Weights of a small transformer language model.
Size: 12 layers, 4.36M parameters.
Training: 124M tokens, 7587 steps.
Each number is 128 + 32 x the weight over its row's rms, rounded and kept within 0 to 255. Layers, rows and columns count from 0. The size above them is the row's rms in percent of the matrix's.

# layer 2 MLP up, 640x160, rms 0.0525, rows 451-532, columns 40-79
size [ 92  99  92  92 128 110 102  93 149  99  95 104 116  85  89 103  87  97  89 101  98 101 101 122  66  99  88 100 102  94  97 117  85  87  99 105  96  82  90  97  87 102  85  82 109  93 110  98  86 103  92 117  83  92 170  85  97 101 104 111  80  92  96  74  99 110 106 106  90 108  92  98 104  94 101  90 100 118  86  92 109  92]
[[189 151 110 163 148 187 125 152 110  92 162  71 125 113  86 102  94 116 106 139 128 120 158 151  98 139 132 161 166 164  80 109 146 171 123 135 164  72  79 133]
 [167 223 115  64  92 192 149  75 122  94  88 143 142 167 131  81 142 113 107 162 132 108 115 162 139 178  87 142 147 168 200 135 151 124 179 195 133  97 203 132]
 [163 158  88  96 145 147  71  96   7 151 148 138 121 111 163 116  91 159  71 171 149 121 119 126  68 144 121 121 179 121 136  94 147 163 161 157 137 135 136 102]
 [140 100 120 134  58 155 168  94  76 152  93  97 113 179 138  99 145 156 114 127 112 147  95 119 121 143  77 126 144 101 130 110 102  79 108 123 151 123 115 116]
 [143 158  83 157 116 122 125 155 153 117  97 113 161 156  79 124  95 107 127 103 162 115  86 111 147  91 108 135 149 162 147 113 136 121 112 145 155 134 142 126]
 [102 160 116 109 106 207 167 165  73 178  88 151 114 115 139 137 134 123  75 128 159 102 184 155 124 123 188 189 105 156  51 129 212 119 141 128 116 116 107 103]
 [106 171 118 178 152 122 194 135 104 130  95 158 136  98 140 145  77  90 205 117 148 169  83 155 128 104 136 129 147 113 145 126 152 126  99 180 144 135 137 161]
 [183 161  84  98 101  68 147 121  92 125  79 125 123 154  73 134 160 110 184 144 189 131 151  92 135 184 107 149  82 177 143 103 104  91 161 198  99 134 159 116]
 [127 102 104 115 132 141 156  81 106 146 153  75 104 118 120 137 180 149 107 130 143 121 117 160 158 117 140 175 133  92 168 114 150 192 131 180 140 106 118 127]
 [ 80 184  87 143  89 164 171 121 105 160 110 102 103 151 133 144 138 128 118 128 145 110 122 130 157 117 117 179 188 171 163 114 111  52 148 157 153 156  85 147]
 [148 138  35 143 151 143 121 154 123 165 139 116 137 161  39  99  80 140 126 158 148 112 141 107 158 102 132 170 191 120  93 111 137 139 122 219 123 158 105 137]
 [152 101 118  82 136 122 105 128 115 112 101  81  88 113 149 112 150  99 214  89 137  85 167 112 136  55 156 125 107 136 153 180 129 146 138 143 138 162 171  96]
 [170 152  95 122  93 131 157 111 126 110 126 119 122  99 113 129 132 132 142 136 139  94 106 132 160 109 122 110  67  86 172 121 129 120 121 108 121 165 124 108]
 [159 127 142 118 136 145  83 116 107 157 123 209 167 113 135 201  98 118 146 181 123 156 164 114  79 170 136  98 166 173  66 158 138 154 217 183 147 143 124 147]
 [112 143  37 126 110 150 111 125 164 126 111 120 151  76 102 136 138 128 129 150 157 190 116 146 224  68  96 123 137 150 202 161 134  74 139 148  99 130 112 127]
 [121 121 149 136 133 127 147 150 118 128 160  91 111 142 113 127 132 119 158 107 117 118 139  95 135 112 186  91 147 150 126 132  92 114 139 161 161  90 146 136]
 [113 109 116  81 109 237 184 136 138 102 164 113  98 161 146 139 196 157  93 107 141 135 153 128 114 159 133 128 107 118 215  87 122 120 137 149 137  74 117 184]
 [178 156 123 181 147 110  83 168  87 126 144 104 152 116 102  83 143 149  65 154 163 112 115 173 116 152 103 105 135  88 119 126 154 131  96 126 128 108 129 125]
 [163  98 133 199 137 131 145 117 137 138 109  98 132 153 120 106 153 134 167 118 173 151 132 163  86 174  68  89 198 122 110 165 130  87 149 137 177 106 100 123]
 [ 75 206 139 184 150  96 188 167 145 115 132 123 135 116 125 119 120 109 154 122 142 124  99 112 118 133 166 150 139  78 116 159 203 126  95 109 138 113 141 139]
 [143 147  36 157 107 164 109 161 124 192 122  86 129 167  31 111  98 147 137 139 143 136 119 115 161  93 114 166 172 108  98 115 134 140 115 220 138 150  93 154]
 [ 62 164 130 158  91 102 140 163 179 137 216 103  92 111  41 139 174  97 124  77 168  98 158 133 101 137 106 154  94 125 130 123 120 181 117 156 110 150 126 111]
 [141 154 150 196 117  94 111  93  68 157 109 108 156 117 126  89  99 131  89 166 134 161 136  69 121 128 117 106 158 132  85 147 142 112 196 109 130 146 120  87]
 [150 124  97 110 119 126 154 127 110 122  58 102 150 112  80  74  60 182 141 126 175 182 143 202 154 161 143 105 130 195 101 136 163 135 117 137 113 107 200 133]
 [118 148 141 154 195 158 136 140 130 101 125  81 123 113 139  52  93 106 141 115 119 174 119 135  80  96 105 114 128 137  97 170 182 176 172 103 130 146 112 126]
 [166 133 117 198 139 210 157 117  31 140 104 120 132 179 158 133 148 119  31  77 154  80 146 125 140 107  95 156  89 118 103 127 149  86 128 181 108 129 101 155]
 [116 193 122 207 162 131 133  93  77  92 175  94 180 154 110  83 168 134  99 165 141 137 139 134  60  93 100 153 126 113 187 106 150  94 121 137 126 127  97 117]
 [127 120  92 121 148 118 158 146 106 144 141 129  99 111 133 122 144 143 118 101 153 119 119 201 120 164 183 166 142  87 152 109 142 182 156 156 135 147 160  87]
 [102 139 111 157 188 134 147 139 163 111 170 160  62 117 130 105 139  81 137  97 130 113 106 157 136 148 149 108 133 109 126 153 132 123 155 128  98 156 155 129]
 [165 108 143 135 154 200 121 165 126  92 224 167  98 105 113 175  72 175 145  98 134 135 130 113 107 117 104 182 116 103 116  94 122 176 169 132 175 148 128 184]
 [117 157 106 130  86 124 109  93 174 134 185  81 132 123 111 138 162 125 102 105 155 140  75 138 133 157  96 131 190  83 153  58 116 164 159 156 129  87  59 149]
 [131 121  82 141 135 130  76 112 110 159 140  81 117 176  54 107 139 158  88 159 128 149 137 133 159  93  89 163 188 117 145 100 142 155 115 230 128 113 116 130]
 [139 144 136 171 161 120 210 137 113 114 138 127 124 136 119  80 163 150 119 144 163 161 117 118 130 118 118 161 128 170 255  74 145 169 130 151 173 100 115 178]
 [138  78  83 134 129 141 217 158 151 173  85 105 138 115 106 156 200  99 141 121 118 131 163 156 151  57 144 142 194 111 181 136 133  53 144 128 131 129 139 138]
 [156  83 121 120 112  71 190 128  74 142  72  94 119 162 156 137 184 127 110 192 103  48 166 187  95 101 102 158 155 113 143  67 160 104 112 137  75 165  99 122]
 [140 101  70 125 111 133 166 133  60 137  66 155 146  77 134 122 136 101 170 147 141 141 201 190 119  83 161 154 108 155 139 140 201 143 143 179 139 138 127  56]
 [111 139 120 164 146 132 125 165  99 133 143 109 124  83 141 173 105 165 197 113 152 116 115 168 155 148 131 127  91  76 118 123 161 109  95 122 152 129  88 139]
 [ 84 144 109 191 139 149 144  77 105 128 114 182 116 175 156  78 150 126 122 134 159 129  55 119 122  95  70 153 100 184 249  76 142 164 139 137 141 117 133 153]
 [145 145 145  89 157  96 146 119 115 125 135 202 135 137 135 113  65 106  97 150 174 206 138  87 109 154 123  91 110 157  79 140 119 165 162 177  92 151 153 121]
 [127 144  54 152 106 133 119 142 133 177 152  95 120 157  25 108 109 165 131 150 161 122 122 128 159  95 113 162 184 103 107 106 146 144 110 240 137 127 102 146]
 [136  94 120  84 113 174 104 161  98 154 164 113  84 104 125 145 207 150 143  96  99  85 160 135 181 101 180 196  88  57 122 152 108 118 106 152 158 124 183 157]
 [126 104  88 101 121  73 144 173 175 143 150 147 136 110  86  94 153 101 181  93 154 138 123 160 170 110 118 116 124 109  96 132 122 115 136 137 126 211  51 154]
 [165 117 111 130 118 177  63 117 107  90 153 171 105 166 160 100  96 181 175 128 114  78 117 117 115 120  94 164  52 176 162 107 115 179 111 140 142 120 166 123]
 [213 170  97 169 116 117 148 110  95  84 139  42 139 165 121 114 148 111 123  60 127 151  80 167 136 102 141 190 200  83 181 124 123  89 109 134 140 106 113 144]
 [144 112 122 114  88  69 149  99 172 138 156 125 120 112 101 127 147 150  93 144 145 125 100 102 153 137 123 125 114 139 152  58 118 160 119 164 153 103 162 121]
 [138 206  79 123 105 127 204 110 150 143 120 142 186 117  72  82 109 104  99 188 135 169 151 107  98 120 115  91 142 126 181 130 130 119 151 145 125 186 117 151]
 [ 85 143 106 100 185 165 136 101 101 180 146  98 169  81 117 130 142 121 151  91 164  98 134 169  97 118 121 138  71 151  48  84 135 161  86 140 119 133 105  95]
 [140 152  42 173 103 136 123 149 124 173 126  91 117 161  23 107  92 152 144 146 160 116 106 121 181 101 123 163 171  93  85 126 146 134 122 217 141 127 118 143]
 [164 142 151 186 195 185 129 152 137 147 116 114 136 160 153  61 131 132 127  73 152  88 109 170 135  91 157 153 108 127 137 117 167 150 117 100 136 138  79 106]
 [156 148 115 123 121  92  95  73 123 204 112 146 158 102 110 126 139 129  92 118 114 143 145 151 137 135 118 170 158 140 105 143 145 148  71 147 172 167 131 101]
 [ 87  99 121 178 157 113 142 168 182 138  99  83 102  94  97  26 135 130 167 117 138  98 123 131 162 120 178 157  73 102 122 115 131 103 150 152 159 173  54 119]
 [103  97 106 119 124 127 102  78  87 198 130 102 105 149 118 171 159 208  67 119 144 133 105 129 106  74 105 146 156 123 117 108 145  85  59 102 102 177 139 102]
 [125 158 154  99 169 185 130 131 174 115 135 190 120 129 102 113  75 116 113 151 135 220 140 110  90 140 122 103  73 188 129 156  89 160 182 141 109 150 106 164]
 [152 106 115 139  83 162 154 154 148 105 123  49 141 180 142 133 154 187 169 119 124  90 147 157 153 134 135 167 165 134 112  99 126  74 110 132 168  94  60 117]
 [130 135 111 183 113 147  92 156 129 145 138 100 123 133  86  68 109 141  84 148 158 117 144 172 131  91 126 203  94 172 117 126 136 139 120 142 150 157 112 132]
 [133  70 111 131 171 122 101 148 153 145 122 112  61 109 131 121 139 103 125 148 164 106 156 128  90 137  91 149 189 149 178 149 140 178 137 124 151 134  90 153]
 [193 116 146 118 164 199 109 119  86 107 114 114 123 104  73 173 122 215  61 185 138 124 162 137 155  96 128 226 110 166 114 105 140 116 143 101  52  92 119 121]
 [151 155 143 173 164 173 108 112  61 121 158  92 121 173 113  99  45  99  71 165 103 109 110 108 115  53 124 134 170 114 159 149 137 189 137 139 127 105  66  79]
 [101 143 120  95 142 133 162 152 151 110 144 109 122  74 107 108 138 116  86 109 121 118  99 106 129 112 155 146 181  86   0 143 130 121  99 116 135 126  87 163]
 [155  72 111 161 109  94 171 188 141 116  84  75 104 143  80  93  94 147  89 165 172 111 119 150 114 151 133 156 132 133 164 193 152 157 123 158 157  97  98 157]
 [139 147 196 193 125 149  92  95  67 109 136 176 126 106 118 109 105 147  79 159 147 151  61 104 119 118 121 145 117 106 128 115 155 162 128 138 134 101 177 140]
 [ 89 137 135  89 117 118 132 144 189 124 177 179  81 126 114  85 135 129  77 156 139  65  88  75 147 141 120 128 115 114 162  88 125 173  67 164 138 121 112 113]
 [132 110 121 138 118 120 115 133 114 136 136  75 134 128 165 132 177 143 118 104 170 105 120 134 144 138  92 197 254 142 121  73 137 213 122 130 124 151  91 162]
 [182  84 137 170 165 132 118 141 110 125 121 117 160 185 159  90 129 149 108 153 140 157 140 131  85 143 144 101 146 100 173 138 157 122 180 151 161 109 133 134]
 [158 131  54 139 129 132 109 157 106 173 138 102 145 194  59  90 108 134 113 142 151 125  98 108 173 106 109 181 193 100  80 109 129 141 100 239 141 136  99 136]
 [130  81 117 159 124  50  84 153  61 178 126 127  89 145  98 120 135 162  81 145 127 110 173 131 164  94  88 128 113 121 133 136 111 168 144 198 183 104 113 121]
 [102 155 130 127 130 162  79  78 145 156 122 101 163 154 114 150 114 201 108 144 163 139  75 111 113  71 121 118 119  65 129 109 110 135  68 150 133 108 145 107]
 [138 127 128 109 104 126  55 117  72 233 152  92 117  59 122 126 143 135 102 151 139 169 117 150  55 149 164 182 155 128  81 146 117 156 151 120 113 150 123  86]
 [131 169 150 161 117 153  94 169 137  79 184 145 104 120 123 152 134 183 116  75 162 140 118  87 155 114 102 141 116 121 124 110  97 160 165 153 111 141 160 135]
 [209 143 120 121 148 169 143  86  89 108 139  94 101 118 102 118 124  99  84 117 115 121  87 108 109 117  99 128 108  94 124 121 132 108 119 134 120 108 132 147]
 [110  84 131 130 112 106 101 166 106 119 180 139 111 129 139 111 140 129  99 147 119  93 168 125 222 141 132 128 125 120 130 125 128 168 156 126 132 139 196  96]
 [120 127 133 132 170 126 112 126  84 110 150  82 134 105 186  98 213 127 137  29 128  70  82 137 169  66  98 173 116 100 134 116 131 173 125  98 147 156 102 139]
 [131 119 120 112 138  99 149 143 136 123 171 193  88 141 117 188 128 150 114 122 178 129 164  64 120  81  33 181 129 120 148 112 214 160 144 160  97 154 115 166]
 [161 146 101 208  93 117 163 123 140 136 105 123 138 197 113  17  93  99 126 109 155 107 109 133 134 128 120  38 212 110 102 134 175 169 131 132 129 107 102 105]
 [ 96 101  95 100 153 129 118  93 170 151 130 127 128 103  92  27 132 180  59  84 100 107 167 124 135 143 141 172 105 137  84  68 186 105 130 146 165 146  94 135]
 [184 146 136 164 130 146 103  85 134 107  97 191 151 122 126 120 149 154 126 182 126  67  96 115 106 143 108 140 187 107 142  21 135  99  88 134 139 125 177  99]
 [ 85 160 107 101 164 120 158 174 122 144 143 144  62 105  87 124 131 119 104  86 132 144 133 124 134 136 104 143 119  55 103  94 114 133 142 125 119 148 109 109]
 [100  91 136 144 128 124 143 152  52 186 125  50 130 137  92 125 109 108 135 108 112 171 128  95 109 121 154 148  70 104 112 160 150 193  86 119 196 140 111 111]
 [ 64 127 139 163  90 149  61 109 129 145 180 127  90 139 109  89 136 139 137  90 136 165 115 122 109 147  90 133  80  66 133 156 138 175  88 160 150 117 105 163]
 [ 98 158 119  71 120 151 172 155 194 138 145 112 161 104 110 107  92 156 134 153 140 128 150  96 144 138 157 127  39 153 129 129  82 157 182 135 106 194 131 124]
 [108 141 134 130  88 148 161 170 126 114 185  97 105 106 129  86 219 136 151  37 162 127 125 130 133  83 124 198 121  77  75  90 141 122 137 146 151 115 146 184]
 [160 105  84  67 122 128 132 149 149 173 129 117 126  86 125 203 135 160 100 141 142 107 162 126 116 135  98  83  88  77 128  44 114 159  96  94  96 201 154 144]]
# layer 2 MLP down (transposed), 640x160, rms 0.0441, rows 451-531, columns 40-79
size [ 90 102  83  82 130 113  91  98 132  90 136  89 115  81  82  99  74  89  83  92 132 110 107 132  49  89  90  94 105  96  92 171  73  88 103 111  96  69  89 143  80  95  77  64 121  88 109 125  76  93  82 100  76  87 164  74  96 100 103 119  70  91  81  65 136 107  71 105  88 120  87  98 106  91 113  76 100 110  69  91 104]
[[ 78 126 178  76  95  81 119 126 130 158  98 188 120 140 204 169 173 145 139 122 108 153 118 101 189  91 119 108 117  60 167 152 126  95 131 137  99 161 167 131]
 [104  55 144 184 140 101 138 201 114 157 167 120 109 105 109 158 102 148 167 105 136 165 134  87 127  72 185 141 143  85  75 104 133 135  95  59 119 124  71 120]
 [ 75  93 168 178  98 124 203 148 247 107 120 132 159 141  86 147 149  87 201  91 114 131 136 130 199 103 142 166 103 121 101 132 115 106 115 106 155 132 109 155]
 [104 131 139 120 214 125 111 146 190  90 159 151 123  95 111 143  91 107 159 121 166  90 154 143 135 100 190 136 117 162 140 147 157 188 134 127 130 150 132 138]
 [159 170 155 158 134 159 109 155 146  72 113 143 191 153 125 126 140 149  93 125  95 132 166 140 102  91 151  72 149 130 104 136  79 116 104 130 131 110 131  97]
 [189  90 157 145 133  70  87 107 184  85 168  88 143 160 102 133 118 141 171 115 103 166  72 122 126 110  69  94 117  85 222 129  83 156 115 124 149 147 164 138]
 [169  87 138  71 102 142  81 157 137 139 168  97 139 166  95 110 161 171  65 141  90  84 172  82 132 159 127 104 128 127 114 123 116 101 185  77 118 109 101  93]
 [ 64 121 181 156 132 171 120 129 151 133 142 115 129 111 181 138 124 144  63 140  50 136 101 152  95  75 193 127 168  77 111 159 171 151  79  65 164 112 101 148]
 [136 148 134 153 113 137 130 179 151 120 127 152 119  70 143 121 120 159 103 109 113 152 115 111 130 126  94 102 122 140  96 115 144 123 125  78 142  72 128 125]
 [146  81 170 123 146 101 121 142 159  77 176 113 131 100 109 118 157 128 146 114 116 159 162 139 102 130 126  80  91  67 113 164 169 221  97 141 125 111 108 102]
 [143 134  17 135 124 142  96 148 144 182 131 117 134 163  33  96  95 130 124 153 130 122 132 124 165 109 132 180 152 128  91 113 142 116 123 244 132 159 109 127]
 [ 75 157 133 152 100 159 149 147 115 164 171 182 148 125  99 157 107 166  35 153  75 177 115 137 150 192 127 141 138 101 100  79 132  89 126 114 137 120  81 174]
 [118 107 158 150 131 123 115 143 129 121 126 143 109 153 125 135  76 117 108 127 141 172 128 109 112 145 118 136 180 140  78 101 111 157 197 129 133  98  82 150]
 [ 93 113  83 120 111 158 180 120 123 103 128  44  99 126 119  45 150 131 139  89 135 115  82 148 170  93 144 173  88  79 202 117 103  98  61  66 111 126 125 110]
 [132 127 217 137 146 117 186 121  83 146 141 149 120 180 151 160 126 147 136  97 101  70 169  92  57 154 154 145 116 100  48 112 107 195 107 111 169 127 100 140]
 [153 107  67 130 116 144 115 104 139 120 117 177 118 125 151 135 120 153  75 166 136 158 142 178 120 136  70 170 119  87 124 162 168 140 100 107  91 148 113 121]
 [156 136 134 173 120  22  72 122 124 158  81 131 138 153  96  77  54  78 177 149 102 133  55 156 151  94 143 128 155 125  56 192 124 154 116 102 152 173 151  75]
 [ 68  84 126 117  96 145 163  90 151 127 110 128 120 134 154 196  96 120 197 112 101 130 142  79 148 103 159 141 108 130 131 120 112 107 160 156 136 138 119 124]
 [ 69 163 115  58 145 112 111 134 107 124 132 135 140 119 130 142  87 106 108 136  48 112 121 115 173  95 196 169  92 116 144  95 130 177 121 111  95 146 145 129]
 [162  74 124  99 133 146  59 106 109 122 124 133 119 161 127 145 136 141 115 119 105 110 140 147 135 120  88  91  99 156  97  78  54 101 134 182 132 143  99 103]
 [143 131  15 149 112 153  98 146 128 194 128  94 128 157  15 109 109 145 120 146 132 128 120 124 169 101 116 174 147 118  90 117 147 118 122 249 128 146 108 137]
 [215  94 109  76 166 154 108 136  67 136  51 127 128 147 222 131  91 149 129 191 109 156 101 123 168  90 147 140 150 126 127 111 164 110 123 117 131 107 102 146]
 [121 115  98  89 125 164 125 159 188  86 141 129  90 139 112 174 141 134 134 111 129  91 139 205 137 111 128 149 118 116 174 153 108 161  78 161 132 104 145 181]
 [ 76 110 141 157 159 123 146 102 146  98 221 104 113 131 140 175 193 116 136 108  70 121 110  94 107  84 134 163  94  51 152 169 102 125 150 133 139 161  63 139]
 [152 111 103 109  87  76 121 115 122 174 141 207 136 131 103 201 145 180  89 136 142 101 137 117 183 154 166 138 142 100 141  95  84  73 104 163 110 113 142 108]
 [125 142 128  48 110  97  95 119 180 123 172 107 132  99  87 105  91 151 206 143 114 194 125 109 129 124 197 135 162 139 154 135 146 170 137  98 166  99 124 110]
 [159  84 128  60 109 104 114 164 161 181  74 145  84 101 133 203  83 120 168 115 118 107 112 135 213 150 140  77 171 129  55 129 121 161 119 133 140 136 138 127]
 [141 140 163 124  86 148  93 123 144 126 106 116 158 162 109 120 111 103 168 147 114 135 147  51 143 102  59  66 105 168 119 142 130  48 105  96 144 112  87 172]
 [146 118 142 117  76 136  94 107  90 175  97  99 187 148 110 177 121 178 108 165 134 144 134 101 128 100 101 158 136 134 143 103 128 124 102 141 147  93  96 119]
 [ 81 138 106 128  99  54 110  98 131 167  54  76 155 154 147  70 187  75 125 164 127 135 115 136 168 117 158  80 142 149 145 177 131 107  93 128  98 101 111  75]
 [153 107 175 137 190 140 152 159  82 120  81 146 115 134 125 140  87 116 156 138 102 127 191 114 125 100 118 134 107 146  90 186 128 103 103 113 149 153 168 109]
 [127 122  49 165 123 154  74 123 136 166 146  86 140 186  50  98 119 150  84 169 102 141 132 120 170  95  93 167 154 114 113 102 137 139 125 243 126 129 130 146]
 [128 101  81  85  74 132  36 144 141 137 103 118 134 158 114 199  91 113 147 119  74  88 142 148 127 135 122 123 142 108   0 184 136 100 122 128  99 154 131  91]
 [114 169 171 125 125 117  53 123  90  76 149 138 109 144 157  89  73 155 141 143 143 145  93 112 107 189  90 130  80 156  81 116 137 186  82 149 144 139  96 113]
 [105 161 117 144 142 198  73 105 151 124 193 177 121  99  91 106  81 129 158  68 171 222 101  67 189 161 154 134 109 152 113 188 119 150 147 138 166  88 147 138]
 [ 97 161 197 134 140 154 105 126 179 134 169  79 123 159  95 154 102 156 125 116 149 130  58  97 143 179 111 124 154  95  92 121  94  97 102  74 121 145 121 201]
 [148 126 159 118 110 126 138 117 155 129 135 116 158 179  82  49 131  95  38 144  99 153 135  74 101 113 120 134 164 175 132 121  72 181 169 121 125  96 132 101]
 [164  99 144  91 128  79  90 141 124 134 130  53 140 110  78 174  93 120 124 120  97 125 212 135 130 172 186  78 148  88  29 170 107 121 137 115 130 115 140  99]
 [105 135  85 140  83 175 105 135 143 135 107  59 120 131 121 144 191 139 166 109  73  70 110 144 132 110 144 164 141 100 178 124 145  78 108  67 170 100 119 128]
 [130 139  30 143 116 142 107 133 142 182 136 106 122 164  17 108 112 152 122 141 140 117 116 136 169 107 115 168 154 114  95 109 163 114 122 255 134 142 110 132]
 [112 159 114 176 122  80 129 106 145  78 122 139 157 170 119  87  86  99 125 163 176 167  91 115  90 162  61  60 166 214 114 123 145 150 150 112 113 132  83 104]
 [134 158 157 147 135 190 132  86  73 120 114 145 120 144 187 163 102 138  68 164  95 117 143  87  65 127 123 143 133 133 154 129 150 162 143 105 107  58 177 108]
 [ 72 116 151 146 143  83 201 138 153 177 123  97 152  90  95 175 128  67  93 114 132 153 152 127 167 127 159 107 197  70  88 128 124 102 139 118 113 142  92 120]
 [ 47  92 166  92 131 131  98 140 151 194 122 222 126  86 124 134  90 137 154 179 132  90 174 112 133 144  86  44  82 168  84 130 104 188 128 123 125 157 125 121]
 [138 138 116 171 150 193 125 158  98 138 112 116 141 142 131 146 116  93 150 111 122 108 160 143  99 123 125 124 127  85  92 195 117 114 145  95 113 139  90 142]
 [ 93  48 153 151 149 129  57 168 106 119 135 118  75 149 190 185 148 157 182  98 123  77  92 152 177 128 158 168 107 134 105 118 128 139 151 119 126  66 143 103]
 [162 106 142 185  97  83 105 142 134  94 132 128  81 168 134 111 135 155  93 145  89 156 161 115 161 135 121 139 151  78 209 171 137  91 125 125 104 139 132 155]
 [140 147  16 150 117 147 109 134 136 181 123 107 120 151  28 104 105 145 135 149 144 121 112 131 182 109 113 168 148 116  85 118 166 109 121 247 135 136 113 138]
 [ 74 113  89  82  73  64 119 124 113 105 146 151 135  85  98 193  97 133 130 153 101 167 177  88 118 146 126 110 136 127  99 155 129 104 154 159 117 125 193 143]
 [ 82 100 136 121 129 177 145 169 140  36 124  95 103 143 145 126 125 130 167 117 134 119 103  88 119 130 142 104 125 105 135 116 119 138 184 109 113 132 128 138]
 [158 136 104  86 103 108 120  94  69 102 159 165 157 155 170 217 134 133  60 124 125 129 148 134  91 119  75 105 193 153 112 133 162 147 120 104  95 101 178 143]
 [127 156 133 112 104 123  87 129 218  47 117 135 161 115 104  99 114 100 161 140 117 146 165 115 147 172 126  96  79 137 176 144  96 200 176 167 160 103 115 164]
 [137 107  96 137  97  77 120 121 103 172 117  68 138 135 154 139 175 124 134 122 126  65 113 146 168 109 160 131 196  50 112 119 158  91  87 118 150  88 141  93]
 [101 131 124 120 145  97 119 104 115 159 119 201  84  97 100  78 107  87  89 121 131 138  87 104 123 117 126  98  96 110 141 167 139 195 126 124 105 190 196 134]
 [123 125  84 131 133 148 109  93 128 113 182  97 162 129  97 139 162 110 100 129 139 114  88 128  99  97 145 211 113 151 142 174 151 141 119 157 182 154 179 138]
 [147 187 137 138  91 105 154 120  98 128 108 137 179 172 125 127  97 165 114 104  75 147  86 120 172  96 152 111  99 101  76 108 112  82 108 130 110 116 165 106]
 [ 61 117 108 158  82  88 169 122 176 149 111 111 132 141 160  72 119  57 200 113 135 108  63 143 112 147 124  41 154 106 146 187 119 109 101 161 205 159 156 121]
 [108 103  83  64 107  83 152 122 201 123 134 192 117  69 126 171 212 154 178  80 161 139 153 156 142 151 133 124  92 138 105 109 115  75 124 130 116 127 184 176]
 [163 115 127 160 131 101 120 131  96 158 131 147 132 195 155 163 144 159 153 136 144 150 169 109 134 136  81 127  78 150 255 103 153 121 170 152 136 112 169 100]
 [ 89 200 128 118 130 163  97  90 133 150 166 182 176 138 159 158 140 108 160  62  84 126 160 108 163 103 151 116 137 136  93  37 134  77 114 110  96 135 126 115]
 [112 114  54  80 135 107 161 131 197 159 114  81 143 158 141 176 144 122 176  93 106 106 179 105 130 149 118 101 143 155 132 115 108  85 135 122 112 155  98 105]
 [158  95 118 182 147 123 138 119  82 141  68  59 167 124 112 166 126 127 206 103 138 195 140 178 110 108 142 104 129 127  97 143 143  95 183  79 128 120 173 169]
 [120 126 109 112 114 132 131 139 156 108 133 171  98 140  95  92  77 123 153 133  69 141 132 131 136 102 142  75  18  92 150 159 120  66 108 137 153 109 156 109]
 [ 75 169  95 118  99 135 129 115 130 111 138 128 111  59  92 193 122  97 164 114 116 116 110 139 201 108 126 190 132 181  87 125 116 131 110 120  98 150 125  92]
 [141 138  35 140 124 141  96 141 120 184 125 109 142 185  49  99 119 146 116 153 135 114 105 124 169 116 119 182 155 109  72 110 141 116 113 253 126 148 100 121]
 [161 190 124 151  95 181 164  97 199  35 148 158 159 110 162 170 107  90 157 133 128 121  65 136  80 154 171 157 157 159 138 126 137  80 131  81 100 132 135 136]
 [134 131 103 138 133 118 132 148 122  84 116  99 137 113 151  90 138 100 169 169 126 124 154 169 167 176 172 139 130 148 107 138 203 113 178 132 151 145 114 133]
 [108 149 102 104 120 130 148 133 169  59  75 147 121 216 141 177 156 132 138 128 149 102 156 118 192 135  97  80 127 117 190 146 151 129 101 155 138  98 128 171]
 [123  74 117 127 142 121 169  95 115 176  79  83 132 151 101  96 115  65 128 167  90 124 141 150  93 152 156 131 136 127 141 152 148 128  99 102 161 105  94 121]
 [ 54 132 133 133 107  86 113 177 158 144 102 179 135 129 171 156 143 139 171 159 145 119 179 143 161 119 140 136 141 134 140 113 124 173 153 135 132 157 134 115]
 [146 171  81 109 111 116 160 100 144 144 100 127 127 104  98 154 149 130 162 132 135 155  82 143  28 113 144 123 138 151  95 127 136  81 103 149 130 123  61 144]
 [143 136 109 134  79  98 171 141 150 149  97 165  94 157  81 158  34 115 115 212 127 160 154 110  73 199 128  92 126 162 150 151 143 105 121 184 123  78 138 128]
 [112 112 120 125 123 178  88 111 139 139  96  59 152 122 128  67 136  87 132 126  67 144  80 179 145 168 220  94 138 128 100 143  69 129 101  88 154 100 123  94]
 [ 92 111 161  81 158 142 102 120 131 111 136 103 132  65 122 255 146 155 114 140 108 139 165 118 115 120 116 251  80 135 163 118  97  78 118 165 137 122 142 166]
 [160 140 154 165  81  96 152 164  84  97 136 121 113 160 145 243 144 106 170 184 152 151 101 157 136 116 108  77 150 114 145 214 109 173 136 111  93  93 139 147]
 [ 44 101 113 108 139 112 157 154 100 154 164  63 109 146  99 124 102 109 151  78 113 161 171 130 171 103 140 102  78 146  81 222 158 129 163 114 115 131 102 147]
 [168  88 129 138 116 139 117  96 116  78 133 128 173 172 173 161 122 158 157 146 133 123 145 100 108 120 134 110 143 158 141 178 159 135 115 152 139 102 114 160]
 [155 203  93  97 163 138  84 126 171 105 115 198  99 105 152 125 151 144 130 139 176  58 151 149 167 145 122 109 160 158 128 105 173 112 150 137  93  94 133 107]
 [220 132 105 102 154  86 171 144 139 127  75 112 134 100 107 171 110 105 112 162 133  82 147  99 171 138 180 122 189 183 116  84 102 126 157 120 123 140 145 107]
 [166 104 117 180 133 102  89 109  77 138 133 162 100 149 156 165 157 102 120 104 126 125  92 159 104 103 117 115 202  86 107 119 162 101 107 122 138  74 135 140]
 [163 115  75 100 141 104 109 113 127 132  51 155 128 159 115 162  48  95 105 191  92 127 108 163 130 177 128  46 149 170 193 181 125 162 147 123 124 149 102  89]]